python train.py --num_hidden_layers=10 --hidden_size=192 --num_attention_heads=2 --num_key_value_heads=1 --head_dim=96 --intermediate_size=1152 --vocab_size=1334 --hidden_act="tanh_gelu" --norm="layernorm" --norm_place="pre" --norm_eps=1e-05 --positions="learned" --qk_norm=true --attn_scale=0.102 --bias="all" --tie_word_embeddings=true --parallel_block=false --init="normal" --init_std_qkv=0.0337 --init_std_o=0.0418 --init_std_up=0.0482 --init_std_down=0.0482 --optimizer="soap_variant" --learning_rate=0.0142 --lr_mult_qkv=0.7 --lr_head=0.00847 --warmup_steps=48 --schedule="wsd" --decay_fraction=1.0 --decay_shape="linear" --final_lr_fraction=0.1 --batch_tokens=131072 --max_seq_len=256 --doc_mask=true --train_tokens=387900000 --max_steps=2960 --dataset="wikipedia_en"
Each number is 500 + 50 x the weight over its row's rms, rounded and kept within 0 to 999. Layers, rows and columns count from 0. Numbers have three digits each. The size before them is the row's rms in percent of the matrix's.

# down: layer 5 MLP down (transposed), 1152x192, rms 0.0481, rows 972-1071, columns 64-127
# up: layer 5 MLP up, 1152x192, rms 0.0481, rows 973-1072, columns 64-127
down972 100:501455508533498469464463487495455412522474406479597502396443531573541453519501562581522524500483426522559477504523547445484499519463546459470450508408511512448527445573463433505486443548518456
up973 089:530455489441417368533525470506517436453438481537512467509548520467506558420487548462544497518485539409463486493474540515555549477491505499568578502471467385495427480455554423515534520427412548
down973 092:442529507526609530548440448493480554488498532498419522539547564533438484527480534451568522470451542486478539558447491441524435462495535473536449548549511559423532634513389475476488481536520458
up974 109:487514473586481403473452546398520556529484465576379548554474523477543516556607460538504435474409519505511561503559457464506521488416418480541511521486440529488457472538580568443484517572552472
down974 114:418482481516546422549488489536453511503518562491460496481512462551515352467573508454424551419546492443554514455516492428536539522474456519559565530508431440587510445447502492395543628412417549
up975 100:551530509565497508443563491469612576503508525560463397559445508439529557461496513537525515529548477414500486565449418511567506507513547467475577578447535492573478576499551462510528473484517448
down975 103:501565470469472551458433423517564547374446588574469467533551508510523579525605413485544453583501530447443520547526620486526542487472510471449495470568478583513493467553532488530442413514541500
up976 096:492455578523431391605419453465497424459606521461509583489522550502469437475462487474536526516472457441527389453455459455511519550560476462501476517538454557550455517484492399504496508477426547
down976 096:435550486548545497530429560555522585542626469491544520540404496538559492495518497450397480473502421420544504506473439495450528441390513460519475458475450434521502556501445456460503551486489495
up977 101:485457471503455523496543499453497490491437580439452484427474517508487417483489485590462516404481452586535449441497505495485503493574469444499563487483517511527457422508533415365426507472474426
down977 098:528515506528504455574456535447557539540583484465460433463479522472522466540506521469483397480428505491536479507590524550500499421511425497459516489505414542508484559581412522541527456539459500
up978 090:487425421525536543518514460511476530459449462497486416482571454524512477458593544483462396545531549508514440509458399505407558564433585509493501518521514459569459506545539427494546535504445523
down978 091:551570538500499523522575556553461462477411581422492425576544393400487506548564441467456541411528470549448556482551571553592504533483479440514526520492503461458494460523467599559493460489508498
up979 093:488464482463518447516473441505534530546449446536519532519534454490542563524514462568491544433476536476469577470503520435457540488517559578532484493470450347511543424480533517427452562492532525
down979 096:503457512549565534553482561469399552577458490448535509488512508512403538479460502559436503550537513645408526462454368538596392532509531468508460468475465539538494449573477530540512443466477438
up980 102:571545466647518442536471389425482489495543498504457565481391528543511457534553536590455490439504472444492443540500504448502559448434501528473504510485395465458444544514516442481546480444477466
down980 097:584472531433573542478531413411494574551520446476460569505451510477435477453540546515502387513405534488528412440482551509490459457475408484485416559597582542490511559434433537445471523559482617
up981 095:473482408540485451454455506482453565590481529499534533472559451458446477382525507495604526527483425485472509487472467468476551456529599490501491486472560530560436357475517564493478512590496539
down981 087:524410537444540478541531420515430471463519446624491464546484543453476567476526498531557498460518463482457583486491533454494406519512470523488500514495488493512517543534592511504586536486467445
up982 094:504455481512522588480491497412470539462544522492389508496563538439400501417507513507503482526453550467593525480447493561425455535550556428445462539497491524612491475582475493478386461496484581
down982 095:544463604505541557456420440501454509487519484443551542350540425525514504395468452415422542565555468446598434547494434473508521467464477583514534592518389501445467482439573468442536538484510474
up983 099:401509478543492450517470453566361587426579500518466580546552557545474498532526482542436584542570521472501355481469505453557465414449514444533529541508499544600479479476588458459491504527545460
down983 098:513509453449590462522561396472527559509554605528404399462502463544464513589576459466458516519490458425532439516502456440585554518448434546464528417595530513420493530524541581569497437575560546
up984 092:537495507440461519496484465567482497588494503472477461423522564433479560450517489527483540535509452519463506467521477524558532496391478447495454491558522539638427549438526496466528546453526546
down984 091:525545531527509579547553489359509540496507383461454591483420456507533461609488522546507424564460532554512481408456474532457499480490507496513553477559610370476569472532462515560491493553518501
up985 111:517501496501444490503467449526516555513546545558394539536542499467400491411577487478478433548440565474493563411426485422426444518439464511530532504518473590577527495465507570492470517470466384
down985 115:538484582506451413512462463485503510436561592519526553440518599459447498505530616477485460567420578445533466528495526458452537543499458484460493468398496395532470410475556575539452510440577490
up986 096:464484512512486518534584469439483557535533526489498502472556473552462459460544470540535512558462551546570560531500539547480439429500479482438460556474531544570520497466440548487473568336475462
down986 094:433448461442520464471468498600472577471580536496485469529420538463500512507527517489564402447520561543432423454457522494524381577549523468520444525528497455511411545467551416469448456479514526
up987 100:523407454542468478574443425465384459552498504415499471498498500573508537535415464568355550499517394606515586533482439493485484579485482560483475470510442511546506413533464451498527562467572482
down987 099:530478519529438455474478470518558487447563550540413499491517573393440508456476546565383493533430505459509477601522521509510521390444414503551424511513487459461514507438477585515469482540446569
up988 103:478500580467563523490541462539573440472505535426418505436525498430464491550429462507512511483465547458480440569479564410514426455589464518519555493569519593555613592532448477410530545555457506
down988 103:616581499486498474416545477473514465498493571419529478483526477562495501445501449489421437495552511460474500522495491505520444538492486536482525521460465470558462589526525482450525380561472529
up989 098:481577447489522498544437437442577548443423503465466541529496519490433516560448482408494489422523473502472482440468461564480437446416523459520567469498505465487577507526573478544510520513450498
down989 105:517513510465593398481442471507571569593507519452411479564587496498510487504496593517548463456498481509558501483516465587490470441581502426446489440484539497456411485455465451474574463474483547
up990 099:449555500554534448567560489512510409536526503460553569465573517468483555510529547440459539569535474441502440575482589442456509536478446534381461461544480511460501461438527432494586487476505487
down990 106:458552462599536466541504489538470492521528547530515393420577508476463466432531426479522460495456526425506570506540542536498499575522462415562531393456539457465473431529469446445563466453445465
up991 109:406530480491466497469583513535467461498554513541464397458602507561551485482462446483547580438547473448550560418540574512483471542537504528513460380474481460386587469531510531519532493490455535
down991 104:421445492510520470562501546511482483512500478509522535583438575416535467566484472558535564550445520518534433494519516503601605465586579505465459483491599576485513498510502469508402549507572488
up992 101:516504462547417517525508502460435445450489488486447393495536489508489519520540517542415416699406542517494498481524449455435565535503477483541501542477409443505509401516527532525465398539505418
down992 104:515454462608508453518501536499551468528511440544478517518580465561467525497541609482569413510409498503561573456544465489422437454540507606492480444456517458523423480624448525606535538543481494
up993 104:543435519494512482517462541460474502486534535486504448512466477501442450503510476514564495449498536439523470497468514519431516566517552498439490460446359519573540490534574487546448438519419516
down993 103:478502430539504436549428523396470547501563500471498504568463510402417529509502536646597511578439542524523468547577457528589576485449580474449468515552476568509472461519530505532477508494466598
up994 119:532432442470600462640528457522461448554509585451619449476474478537391538553479548385472517496464605393518528568617482417584507501504512519409583522505480506445424480432492424458497560502521553
down994 107:526451485478443540519500575452503421454416438453514517548472507476560516528510595399447448508466492391508549536524527457565558428555550581496557511454525417503580473527487514579450510549537466
up995 105:481493467431569539529396507536508570509500540582444577432459504597506547472496483536584578490468553585462477591602534431484452500407430532458445510534549488521391531450525507453439505555467462
down995 101:563564525408507510403461512555543443390506560479523519395529448519509479521513491527571569514546500472513497603581509481501485529469542519469496543390478546554425500455525495460450431513532483
up996 103:408469471477517473520526517498504537478478461527468523483521468483591491475520419474448503468517491551499472458526586451476494557547570557509474499483370508539501466635475515568493542503502443
down996 100:508448560483505529579570492425490546463599422474519493478438560491415515516466533471494548478496562480409552530556561568484500700460487528532529472436447535444505470526508449504450524441389456
up997 119:513430586455519523441480493449526492528479547518534350487530410563506516455522442439352444552563515444616610487614541433461493545495428599478465583562524508476533549388470460512503541497476490
down997 109:509460480467495593491489485532481532556500537478600525461479482523517471424499570504486421510525638490522513604526532517488481534519444515425529458539572497506478450553478525501529458506554444
up998 106:501518461508474497518412571542537527516433555571421509598497622535496449519503510521531511485519438495376537522533499558586557453501450451474565508476505508428461401505456522501419557486539529
down998 108:568540547492451516555368408515381596425541576500507513509482605470540545554501454502475453580479400533536450501514486526492553455516409558503602523488513452622480544568544505554501487510493488
up999 105:525462552499557479509517510492520435501579451427480513513529452466576632512589427513453417568511475506422496510548451514573484501508533514526489494512460474484423447548380473518409486510429537
down999 102:467481504407523500486506510596467495544523476513521558557496569496496539521519400451470439537476545505508429566521511512496470521504570439549487563429492466470437500506450455436471454486536522
up1000 100:499454587537525424529509433392506436461509495475472452639459475468474508513541455494498456463500514493489564521612532537469567509481500460554481541486498549404514512406500545429558524492600506
down1000 106:435564607427460400531565389481589419562543457500526419556505483580479491586518487450527427548571490449434495492507462533445532552467503544593429504398466446403500548567530498472543506577513477
up1001 096:363558540523510536503491556442571472584476518494521515439516562493476500536564437651478471498531417475560470554527536488433552452497456546482496531500514497507437489441467459473450541509506609
down1001 096:568519543530538528599486483548459486594438362528483534535507541367523542509558511568461525490560489625478522547468577502579483517480479499549401535505463546427512544526537557518480414555455478
up1002 097:487521402478519519470504452491512548477498496514574529460497484570543453506469512566565548441533479545503503406506542484488472418562485545461569471474447456514547501581490452473537524540571513
down1002 093:587495568413473488457549508522533539436515493546452451475427572482455370450390408512451502533545551507512418547565599617511389478442571418522443576478532441502612517512508436458449527479463567
up1003 100:420482526477525525497624494558514530534503523538467559464510485586473555593527449518407514572527531438512511460589570509409494458487406491416495549524502545477425453511461460545501411523512516
down1003 090:559417443462510357466440524524548463465466581517426462496577529461562414452542486458481464391568489516525529519493433536417518606537452505521502534551551514528583480468501535437481534513490512
up1004 098:470528444510510577532459541563438551476487481463450591490490563456490427495517515483526443517482548588432528531444465480449572505507492397437537478569427548482445541426523402493388370531508534
down1004 101:492483411488539497535456517474552544469542522524485496460459458550549489504613513476516505468419493414478409399463491532458392542454584434485535554511457429483529432448408474475587463541534529
up1005 098:495560481541521551542535420493478467532487505538482507317515471498598526439507449536474516407517578515502587562493494445462428503494504502554423434556454472529392444435519416512469472511550492
down1005 095:531473439530510491508403574591431472561487504416599524463541445455566465492535466430538509465463498571582640524453450454466459503532537505510505540542510490553539544445487450471498536519511532
up1006 100:569611469558559485532470553524453533463521499401561406587431500467482511476515479475486574497555520551501463554462501478426537472466559531426362456508538545452539527404575509526552525535574546
down1006 104:498579446560480586496541489577451500489513531495486434567483569436588448509516479587464432519499500579529486476454525426484459507545520474518543513534520520497535512534475538394436406522472556
up1007 099:495534499527457472449440667521414556469405507518387504465454480531514495502488520508451521483432488470547564417523555571473511446446508527501488415517486530506466445537515517455485395502499557
down1007 094:554519501494481525429558379558506519429557486538505552423553428458552406540547541478495484471543507494568457468464551497497532453539451479542389387627497539512485491526466495457528574438479508
up1008 104:477568482639485455561513499505520565497454524535461499555500474583543477485435496487456527554498406461519469491560462486552531566427462573530618427565509413541466536476513469457426539534515543
down1008 105:529528555596543548593575497509503457479467546521496442426449428481534493522488513517482496561430489536464452510501514488430631535552501508580456473449491401591484529465501451461477550498551634
up1009 099:409489468504495481470414395485542498474608437476525524522461606519462530476506546547550426569381507567556551479525482499403466431509507428477517415485514504585522512529517548536447465541451341
down1009 097:571505449520487600542512512549473560395400408515421583506497492472482462523523512434490573457498529427462452506497567457541519549584537551409565544428466424428469509563567437432501476530506535
up1010 100:514549552473448528501566476545532467500513634452587522522448487492432535577475446438536483459512372497529516524454565511449520558425548492504485465496450463500471530563520478534610509550536542
down1010 097:460533500545504561526445528484541481527577586620497545424454401493474554546549544481434475521575540557480457469521499435504542508490549561546533538551498459435489408538556562423511479485483481
up1011 098:516569449423494525483588448498530425509471526482479543433514426416515515412484480504611560470524458533508533522536570490477541463498480578555542520506556470474519543559498474472429392459500470
down1011 094:489529533518488495523511649494523594558462451489493493520469515547500509472441435476485431448537470550566481478487537453511442553500373476493520526569484452329454503471483474444449548563500531
up1012 107:526515481510494425531490590376490555491419583572549425609565472553435464573576475518495464484474539467434491499582434474471471559472358481551489511511474481497403538440520456501570584483471534
down1012 113:491497577499533496534551513420547582496455563455451449561478524603449493572464392517516479528455517486431532450564510428507536458514476407478551513484482491496485452522482396577555531457508535
up1013 101:569513490496594490485426406465417504488529566411531473400505495601536395466532537528545473417523509504464524438510552603462534515474480535432474588528473471501466510525450438444511570446572375
down1013 112:548518498571528514533545521551453573527454417500547531470472517483520456445566525541515487523533421557572491564514393541499609433461501546579489519468501467461563606567476512503593577504517529
up1014 096:455446494455513435415453504411543506562434433462363451463455546479401488516465487509570537588412527534623466475524480467372456462481413511551452485554565499487426409460551464553474564547557459
down1014 096:506455457518518489536492472490492510458570472400487511485561436513473573495488488511542518480509499523387517492358486589508564546482496439337472492507530529486517518556524478461408460522566478
up1015 101:468413484533476434429398541564439493392511546617507515495542548488584432517476544557478423518505492460469528413461521533513424494464478505455570499505445560371479509448502423448407545489531480
down1015 096:569525509462497514456451478537548481562549531549487590524575454424516499401454461565491437475438451478473482420487532598520485479487523414521390458531535457478458534573460522523522550479486489
up1016 103:546484480453495485507512448430369437448504442517511529521504528444476602515507473521466471523434425471523490491516453480410482594571527576378546455476470416474477474483494529491525467528543488
down1016 105:535521527422473505473501518509442527434473446518495597476475470476487528550462481487554485439501546527565510464592569505518499552600535536563579501522460521617446531532488462519534557514501553
up1017 093:549450385445484505413517511471533496477512484468497513611531436490474569398528541441567457550476426437454526462480540520458423454574499465595612537558512562499494558479441466601531494396488544
down1017 093:480553491478457552488543511493565455522472488438533448559438514452465541494517493428487490321503486498534521563357550457568563483508533434501560541501443550512600511519583430596553481591460529
up1018 099:548447508477509454501504448470504516464395595516542558592531505467521445505484449539577534459446555502509536510527456506433528496516474574500464445531505499604480386559504476393488556590576537
down1018 102:472548494514506463424437405524484488440513538506520541505537552464471580418553598537542534519486578477487508432483407550405474488473535417431441464551476497546448446546536465476502456541506435
up1019 102:592467490475518467557366445412533549571484528426546582498519535457470454416475455460525376375528517515499452492422536469472535479535529471519480507465446528493524584448440502536508521534502460
down1019 111:537469543512473423466558523447597521452503426487549584457544527511430521513502514507480475437499530461456560484530491561459445464560569518543483538612558475531469490413475585523493508453542478
up1020 106:508499417580480533511563494493447423444442631497426503435443497461425543579485447534492508532491471476524455521549505559394396514512529561559515529510527484550526507454581412543443479437559535
down1020 085:508454547548431534511548550518442448576504516441539421532539482475515401417527511452531459512528494515510591519445503487479561429590493446499546457450455528501506485475476532523461416500441493
up1021 103:542423408608512526605500524491561482459414525484472484470520405503448517402526429485560499555542511523407467544548442483402467466511525508439468519452513453527446475590523442483503538522506551
down1021 088:466522487516520554499490547534398522578488394542549530485529526466560504506492525552457485523463532452602586474434500571512490525447491462451562449460547478464502415569547430500533430582454465
up1022 091:460515500526493496425506476575579576485476505498525500498480418507552493480537474492536431380357520526439481525510427496548527493450566456437535479456456484477474631501494522500435557464514442
down1022 091:498481473435517528547545553460525354495585481523467441475564504516439559455533495485451446573620519429597597547445543499450478534562498566452448488512496531516473507515532495527507467508479537
up1023 102:520534544437545511503577438497522504466526533508477502616447459484518394486543502576514415448530508557575551599502430466507539577527527542472418539515470520483485567461500522543447535427527492
down1023 109:554567520584577527599453425499496495575466520516414514593481541543449499502518570519503454442419572432503529523456419392576418464566489558498487560498576490445559482564508475443528452507521498
up1024 098:477472511531475541608429416474585442399522503514471416544553534542506498557472524506543555521362441474459499493656417468466421538543475487478450423484444566415432499456488430439515543603453398
down1024 102:467500487566516467438541407531559551506542392531515459411473458541491429626588480523485534441514454584531622445496470564518560516543486470516486403486563570537353525421496602504536437471448448
up1025 093:443489514527511562487501532514496465492519507536486484462507458423568414499430521411509479418468439524407491403506474580469479521489537536512487433480514572546558601495595535488406437494453490
down1025 091:470526429475487443597500558483338495471523602544504540432582571518552523456548497545539477467492492497512499469468584440457531567473526453531502538519514448502463549580446465455464544455566536
up1026 093:519540492485432512557416548525475533457562492621502557468495536580532444484472483538480529478479349469448434526464507422450531464522566379540364507477460531521476554505477461460459441433509526
down1026 093:443459451507475404439495469567531469523539484521462539442482496463415556451464572517467496505492492501444505462566525448550501646554401543543495460510461471513594494487381582522445492441511543
up1027 105:454447451521392450516524481530430472556505424649479560499511485562550507489489511599495492498492469503596525474509472494446496491470462386505424593416548509438481514503479493461494538480500496
down1027 100:590540563502493514518503507400592454454466516507574528518483567484553567478549373581437498462455459526541569520425460495548454458495608543547533514426539500419459488469472489423497508573570524
up1028 097:545505444485493479555580443568431526456567477486488460466516534452422445549588538556501515449465447427501530659536459489491598577446465499543473514561472543495524441549608511596383527485522465
down1028 098:573575461457442462406485593538505522511446513428554488602468498572489558453490422421485548529503467491529539463565504527521503509445563493514478502406445490453487526498487510426454524444596523
up1029 099:462475522393494403468427454454442494493479511510511497476434465501542433552482462441462459518473514528586596460491492462523447398371513428502503510502521450523497526480518560380486411464563480
down1029 099:456430517552527469510483517543492537559353515540514465536484512486495477510597454610472522470529540527557608460525483487475492423494472487438545482569473421497521536506458454559589568522554504
up1030 102:526439398467399445539506502491489414550494559502517482486591544419541506474388478471542492498486525507462471547480501522462518530470555445438487485562474513363589454563524458578433486498497499
down1030 100:459611544557436527525435490513601592438469418544576538463534506566468470506472576576499444480446492498519448489507524460507581488446429443525530552548565388549469534475477619523521525471582552
up1031 094:544483391541417464521493520545548537510378506406459531458508501463596655581480412483567382469484432476525496542456514542558428560467447482579555521506601493481511573509501442554585521364545564
down1031 094:411468481535534612512485442540493486522529487529569501564487471529470377542469588586595471548520484438605426540534478406480446425505484515464548497549452470517496471500496556516440487544463484
up1032 096:536553567469572484456497493479407509475547537445435460445558472515514421589404471511457478470416455542480581451449479556587402568479498473436524534498562569529438562499441498465413452662452552
down1032 089:489461486500537466422463466512491358498502492559504586557435513529531571451459501523492539489487426540437449490474448522432480453473440511517465425535552384447542451374591533488608495457466486
up1033 104:515547528465533525474473493621581575486532530498488498465600517492473543559452445540564597495444500487544499525536522491485518351557488458499509477535450505466473490421547543543428513476526454
down1033 099:538523593519428433478537561560510575492462584587523443487525439547548473490420509568482512529548475470675572452494420512506469565516529615490593391522579439446445642487456496394447471527416511
up1034 112:431436594525553535518516394446465505409504540517511470508455579505505495559566471497528591531462468583584440591474412494437513576462494544434492524465470470471461558446556465505397550462493428
down1034 116:463468512525547476454471482462602472414492554444475446463544453545411449510484544467480505503473424500538504537517478501490534450496480505409487488560554492525487465468536537565461482498492473
up1035 098:466478501458448446414522499522478443436540472456536429495481530527440526598452460437545444544440461495478568454538501577480528451448566448467618505503544605498415508419527496605539515383481424
down1035 095:565542452435437464494428474479387423541505462533479538583511442443502450496512569506547466593448495415525583443418475479480482475498494605514438505564486567620485456489478484471459446498496553
up1036 103:512496445483521566531583509486476461460461523511488512535458438491410572460501529552510558473547511502481473469562514448562628546565404505518508473462457586535426538549459443516461478525501491
down1036 101:461553532496503595498495514517415539494469492473447437543540490562554481483505557592500569492479496428491426490519462477520495430442474515545461579447533537560597466538572605489464431411575476
up1037 091:532532507454457485581461463435441463535485618487451442460529469519484552546479492497525466474486463583543508564537541522500427555456536454446472530558541403517515443520504452485535503476467474
down1037 089:462478530506430499503485490483536508410516456493560521572480472553516435500535516576422578405509516477421401446509522475614444403496570564482539443476570546537575501506517474534466603459535551
up1038 094:478437490450513580611591499545596535539503524479528450525420397540428547552491536542525499475489501468533581496473474428473601523526469560483507523440428490507505457543490456501505483418483549
down1038 097:525590503500449475451585469447468441483513526517473552448486409494550415491570409508507465502500403557525491534429550416468483537493495451398559514455468549497462464502464570444470528522538524
up1039 092:527465488438558450485532551467513531478511654509482469553463536490476482451492437515512524535433473533432488413540475478536511479507546385516446496453472544478487543481529496487504487447455540
down1039 097:531542398541534499460448481401478423393492609444552569512535502467497520570545455511471491532459498512494386522502497581519574521524505477490561460396496504396463486437605501527442481496503531
up1040 101:433526520456492433466462435451541529523496497513470456569475515477542515490515532483498550449461681513555596475467431434584448595458521535425551548484537576507483504561465450491565477439433592
down1040 097:592535582487513578480488542456435494613456562572518512553616469501478513517532550533520602531557499560492481464485394416461405433544513441581580548556477486466527601435486491432525489486484451
up1041 111:472422480505547366482515435474487576450488420474450482502464484450443529469549506465536511448426412506480486458532503533437476489531502499452482543485562521541453506446499552548483440435522541
down1041 112:599502600500473472476440421508468582516537463525441481486480491483449475484505520419515498506409479456493508509480505583490520502548473470441488511518448467585532467384547546472490458554489501
up1042 097:468530565423420453422537460477523562416464526493416536506391511442470496390419447479487428523479520545439483388508485502529584467566490478578455458450396494362464444515575471553522497480451497
down1042 097:513392489480459481499484496499365488501419562550514448558420499514499507513500535444506519509504466573486534445570472498438497467519537532454548566488549493460456498496444542600426531530566471
up1043 100:461534485454538408527470524585549493406554572430493438440436489411453554537446535399604513535508611474461519383599480575450463491573501419579442482484468480441504434495555548492575472491470487
down1043 108:366535520567450425505415451516602442486461503480403556510521489538515521497518488432436434525584503432455527505440491513505476495480513515422536551518480448480490513508514569468527496468506438
up1044 092:474511523493505438539589476529592414494615506464406499562577494504469464424493418536412601584495409526534501503528459493548485535474523375480485458499595498547484536479556528418562478491488463
down1044 095:495469460558583487552452540503459396470474565543522495382516371517512510428476456466524505428425514514553478518493424481543510414469470469522483508567436534474474463454492453482553439474491459
up1045 090:399572466431382529501584560486448546516425432461464439565526510488551549431504529563529486543477559527503428430413480462481503514475590527561572455528432422556514450480506454494376570565501487
down1045 097:472526511551549503524458521466484527495557527426525484520553541531474497522419529433481508526508512416563591418455507480459486496545407464468436494493569540496539555533472527457548476434527462
up1046 097:584509499529548409534566558551481535527425510548522570503408461469548452453358476473524502583553514438542436576478439468422408531434493518482502439482528464518375543488481458531418504509517600
down1046 086:465528516579500455511522462493500489541451438521471487512549526539493523475425463483543517522478522463468512416534450554530502471517556457494479508436597511556508440511466447479582455498470421
up1047 090:563524525510535450521446431543555533508479513465531485403482539429478586490436449494554456596478427510461534470598543583520481420462462483461555564586522435442578524557519386555513444537489523
down1047 091:501530498602560475439606552573460466587523513452634501547564546542512468474468592483535474520474510521546510510516512473445468544442511462493554531496485453533457587566523540452462501510412519
up1048 102:497419481486453516484561398491506553469451538474492427484435538473498536535551511513486544453593555352425503542435552406471510490541504428559386479430496416493465525527487412552467492430505559
down1048 109:497504478486539518518521399500435469511448544479474489401442569440465509489568518547472596505500531454428460579564552507454422414551390428458462471477441425377450495529414526525457474476478419
up1049 098:448522492444519499473504504528493533494563442480496449481432428431599495573496435526469438500533472457558550477438448430481512481561449472478573433531505441479540489424517423508470420442501551
down1049 096:514490501558431534594466451439505557563509573562514541431511539531531467426587504565523499512363545552533513485495488437522487548477475506483454470545527491568431461532396491485486496540545501
up1050 089:609447577429529472511463402472480465560526469518603487565472427555544478465507509504529408446483389463457540526465684500511524599464577417496609452437509458529534529505502478564514482550445560
down1050 093:471450513480545449437591466406498458418588520476521533479509483397426466531496487425535424553558523513500497663571457486519469570533483521567440503487588442543494498543537543538534589417485519
up1051 105:513448490466521379452503434481439501477456472468439449481527529435480523412505467446636535423488468568410493447395421499445440446496554541509446556436505471523432540511517556544463416529572486
down1051 102:525498467387510460485550572446477545520504413456458551482525429513409465484611490499565514438541533434503509470525471507542432578595453503485479560428542520510473534548501519590442545461492476
up1052 093:486482546462524454462479554460475511530554590483454484624486440514460544484481434462508492473507505453627461461560491398429472468426555458539460547539539528563419476496449571498470421466548529
down1052 089:478501486503505491501458506459560548447517462646520509460464505451533563509539491440479469532436470482485535511454552487555486546473365527475634483558465495354406501520561458539495503469480567
up1053 097:507588445566496448521504489495529527493495524487535547515520496475402475456476551543490426403560531531386506554521488467478536492507553593526525455576475527520499386419457401629445523574455475
down1053 106:578445463501525515377472474545597510510434465503480508555563494544506434495477548428574512520532533581596387477514417474475518496451577501515422476580425466490389406476482476543455529476473518
up1054 099:482562452448586530545497548443503447451519563465414502490412531508469517523484450408507547412420518489504529446461512473566514577488450477478451418446535557482559443550479439516513492571432563
down1054 098:491509456453505496531506486548543490413560525488554497504493454515526399581472535473526487469598547531536595500530534475465482514411544497471602477501470451538523467464505465415557565514453451
up1055 091:523531520475420480577521533513507457496505490563504643501503423479550561452393473426471509500478479426535535431437512613527419504536567524537478498458434439522553462459548479571457459491558626
down1055 094:433483437489626510516465461555407531479490536467468522432472553437435475429563577547454523459485505395482494544480590495548513494530537500522482582534541441552466484403524553528422570523465530
up1056 110:542508478504398421517511458440521467471516562391430533383399535413520492493528527429597532546499564532450454479455555488468435379476532526395434557476433507504524491397491589452515437430509502
down1056 101:511437503497496550587474497480498474510550517506612574443516559521468482493575549489503542492462529468486531447499555519477610469420513537461574466490462547442519557514489469559588489533443454
up1057 105:531480532548493480566517441534574516502477456491462458496442484553578516471468466556446507504594519515452526460402531591625597551545413433534631609528577495482505446447581376551497405461454460
down1057 111:498570526590558533542554439458498350520466565528468558457533450579531441459503558536467462574443517489565527498480475509518552528619483449489569485493519458473440486478559539553516422489437519
up1058 095:512534418437467537496575472494476453607460540545476576469560500503416453506404557447463574515517435502425536424472501488452446541609493512486535452501474443551464476463623573549471582408564561
down1058 092:483438527539497527440420498433510626598516471576485501552506506490495489442559452421553376462513413488451624469473507513486502468467481409516447496471508424494439504487552564540558428528492477
up1059 099:441457512512480462499531462464538507380432512502503537618485456449514452489465423495494524395534480536469453478533532470526508511525502535494588434562541490559413553512530573454410480486514563
down1059 104:514526487564516500506585486498420473466483435461587582582515501505482463567577385490441539456465599482413611530517448435454458503504566421460599481568562554471539498532515472467513462452464517
up1060 100:413457397467477442566512468564444476550450471513427464493413523585443504538510479475571509493462545556485441541464538533494366518433530496551540461496533547460494441486605438576476570517508481
down1060 099:442497533501563475426465482403464505396434542491555415463580362515482500482566529515492539499528547511520456540470477529501522500482553424578563451460446463436484512446515477545563601489472484
up1061 098:452569439414589536457545433523516609378521552406542474467570510538490473455570436534483467473446489462476510483582517493577474526486530460478549580562586493389483528571492548448441453559589469
down1061 101:485530486514555551533574522526443488545463439494419506561537459615460395486491543482479501535509500546480479535483462525525571518572473470396457491563445598522483472522464417553516488411471517
up1062 097:498473434590515482605411428460399496575487402419504490469458384438525547548516424554548531491513497378514354490504490512518394442507510490462456517544402529486469476498465492456544576483461519
down1062 104:431429483585510497483512478569591576496429477517444477510516459507551425514571520575436452470506526457522427557609540519541363555559495494473450515486458589512575535537587483484472539431432501
up1063 095:493560493473476533493456447605420438504595554415524494575506463534454501437553520460475492550642511491554466486492466513479489358506428434581552481460550519527498518454496448498565559527461542
down1063 099:506525488469542420492632535476501565581570396528516548551453420496463574545464575544489572521430460577424492463433457402515529490445613577544572439495559613469485498516475534519521467398436590
up1064 109:471528487380591502620506422496520627542498493471504419444532473583578546455479470481491476425471530428522557537449435506493525522523553505552522417509414476473487437513456465414405434620555495
down1064 105:526606483400607528497503505482461528518462495474417587458472391577575573537473500467562445453464417464522490507462571507523438514482473517518471455545485510500465494562544495480455447562581549
up1065 104:532534439448469563552503464497521524449519518484545469462469522516477457625486488558387430483521540512469455551491375550532501504532476431452520483558441520488491517413541549534456551422461541
down1065 102:485477483451553495448507488708491469488499433530538443438450510573467525516570520585546504506426474437483510512476491579506514517584491512490512439442501545563462505500454497521560469462476452
up1066 100:512379539488483458386514481426554515488403507447443522482476515531517380435475435394437522554459523559496529518494457551478493497543575479468474499433479510448467474490515416529500553454560562
down1066 112:554345521464510511535581501468558609463393545511469509475485537556569439528531422476585494444485489448585453416466546456527528489567561417527423463452418441466500554495551421497444482440558583
up1067 099:477363437435530497486512524548515473448583529520504499528467462451517498443427539504560506460415403482505532411544537500495430453467468467466397410418592524558454491517467518544475536509491420
down1067 093:498480499503517498502546481581512532471422402507513527495511515465545521511533484504473586486490510463405557527496466541590423451445585571547404444455556452430497551417525439523551580561537498
up1068 101:517493540469532377430405563458492514470431538458479513534377466478447509492504460484436466538487466393570557542555479487570463452510551512446577465460516565492374467474457446520454514554456456
down1068 099:472484487543478541539485482577501488490507470602398481515513437505573541458445479365566462556516538494537561419484563495478533502480505498523486443530521490476475560566484529501460492475557526
up1069 102:487537536475450534514451573502420510391571519468510496508429477526473555396468491528419476454459466522626504493544513487497490538544551354424486467501527556502488582433591489456487485465496461
down1069 104:520461458468511521481498556624489477475503393506511497455493509520554476427449516480488526397431532483524471446533568538479446466411358585566593537469362460499507533422519503426581445522428502
up1070 106:587481555461558517534486317467447536665490492400505527503498491523488576434443540525493419502524466524503443499541524464449450524562532467424572493501461523472464546526566507527554433461573612
down1070 104:509556479511504344570523491540461557555537571517440589607552462533493449474523480487516522509516539494515515479473489519497532520512539620544507556562529485376487441513529513453459510491448422
up1071 096:521508461480454516528459453441428467493497467425483439520630504471401511509449372505541501552454469529561571373546490463562610480506493418457579509457477467517466540483481546488464478436486562
down1071 104:520534394591477403487480475538508620565488579544518554563409558492494528525559523526483578544488547487463533461526460523448517538508527481441478475477523485473543438474506513431584531462472430
up1072 098:602438438440513525594468460581518523567534589482504570470490517634508643480515467543423544514502458521523450504571424520516435501498468513511386465494591437530501465560468484510515461567578488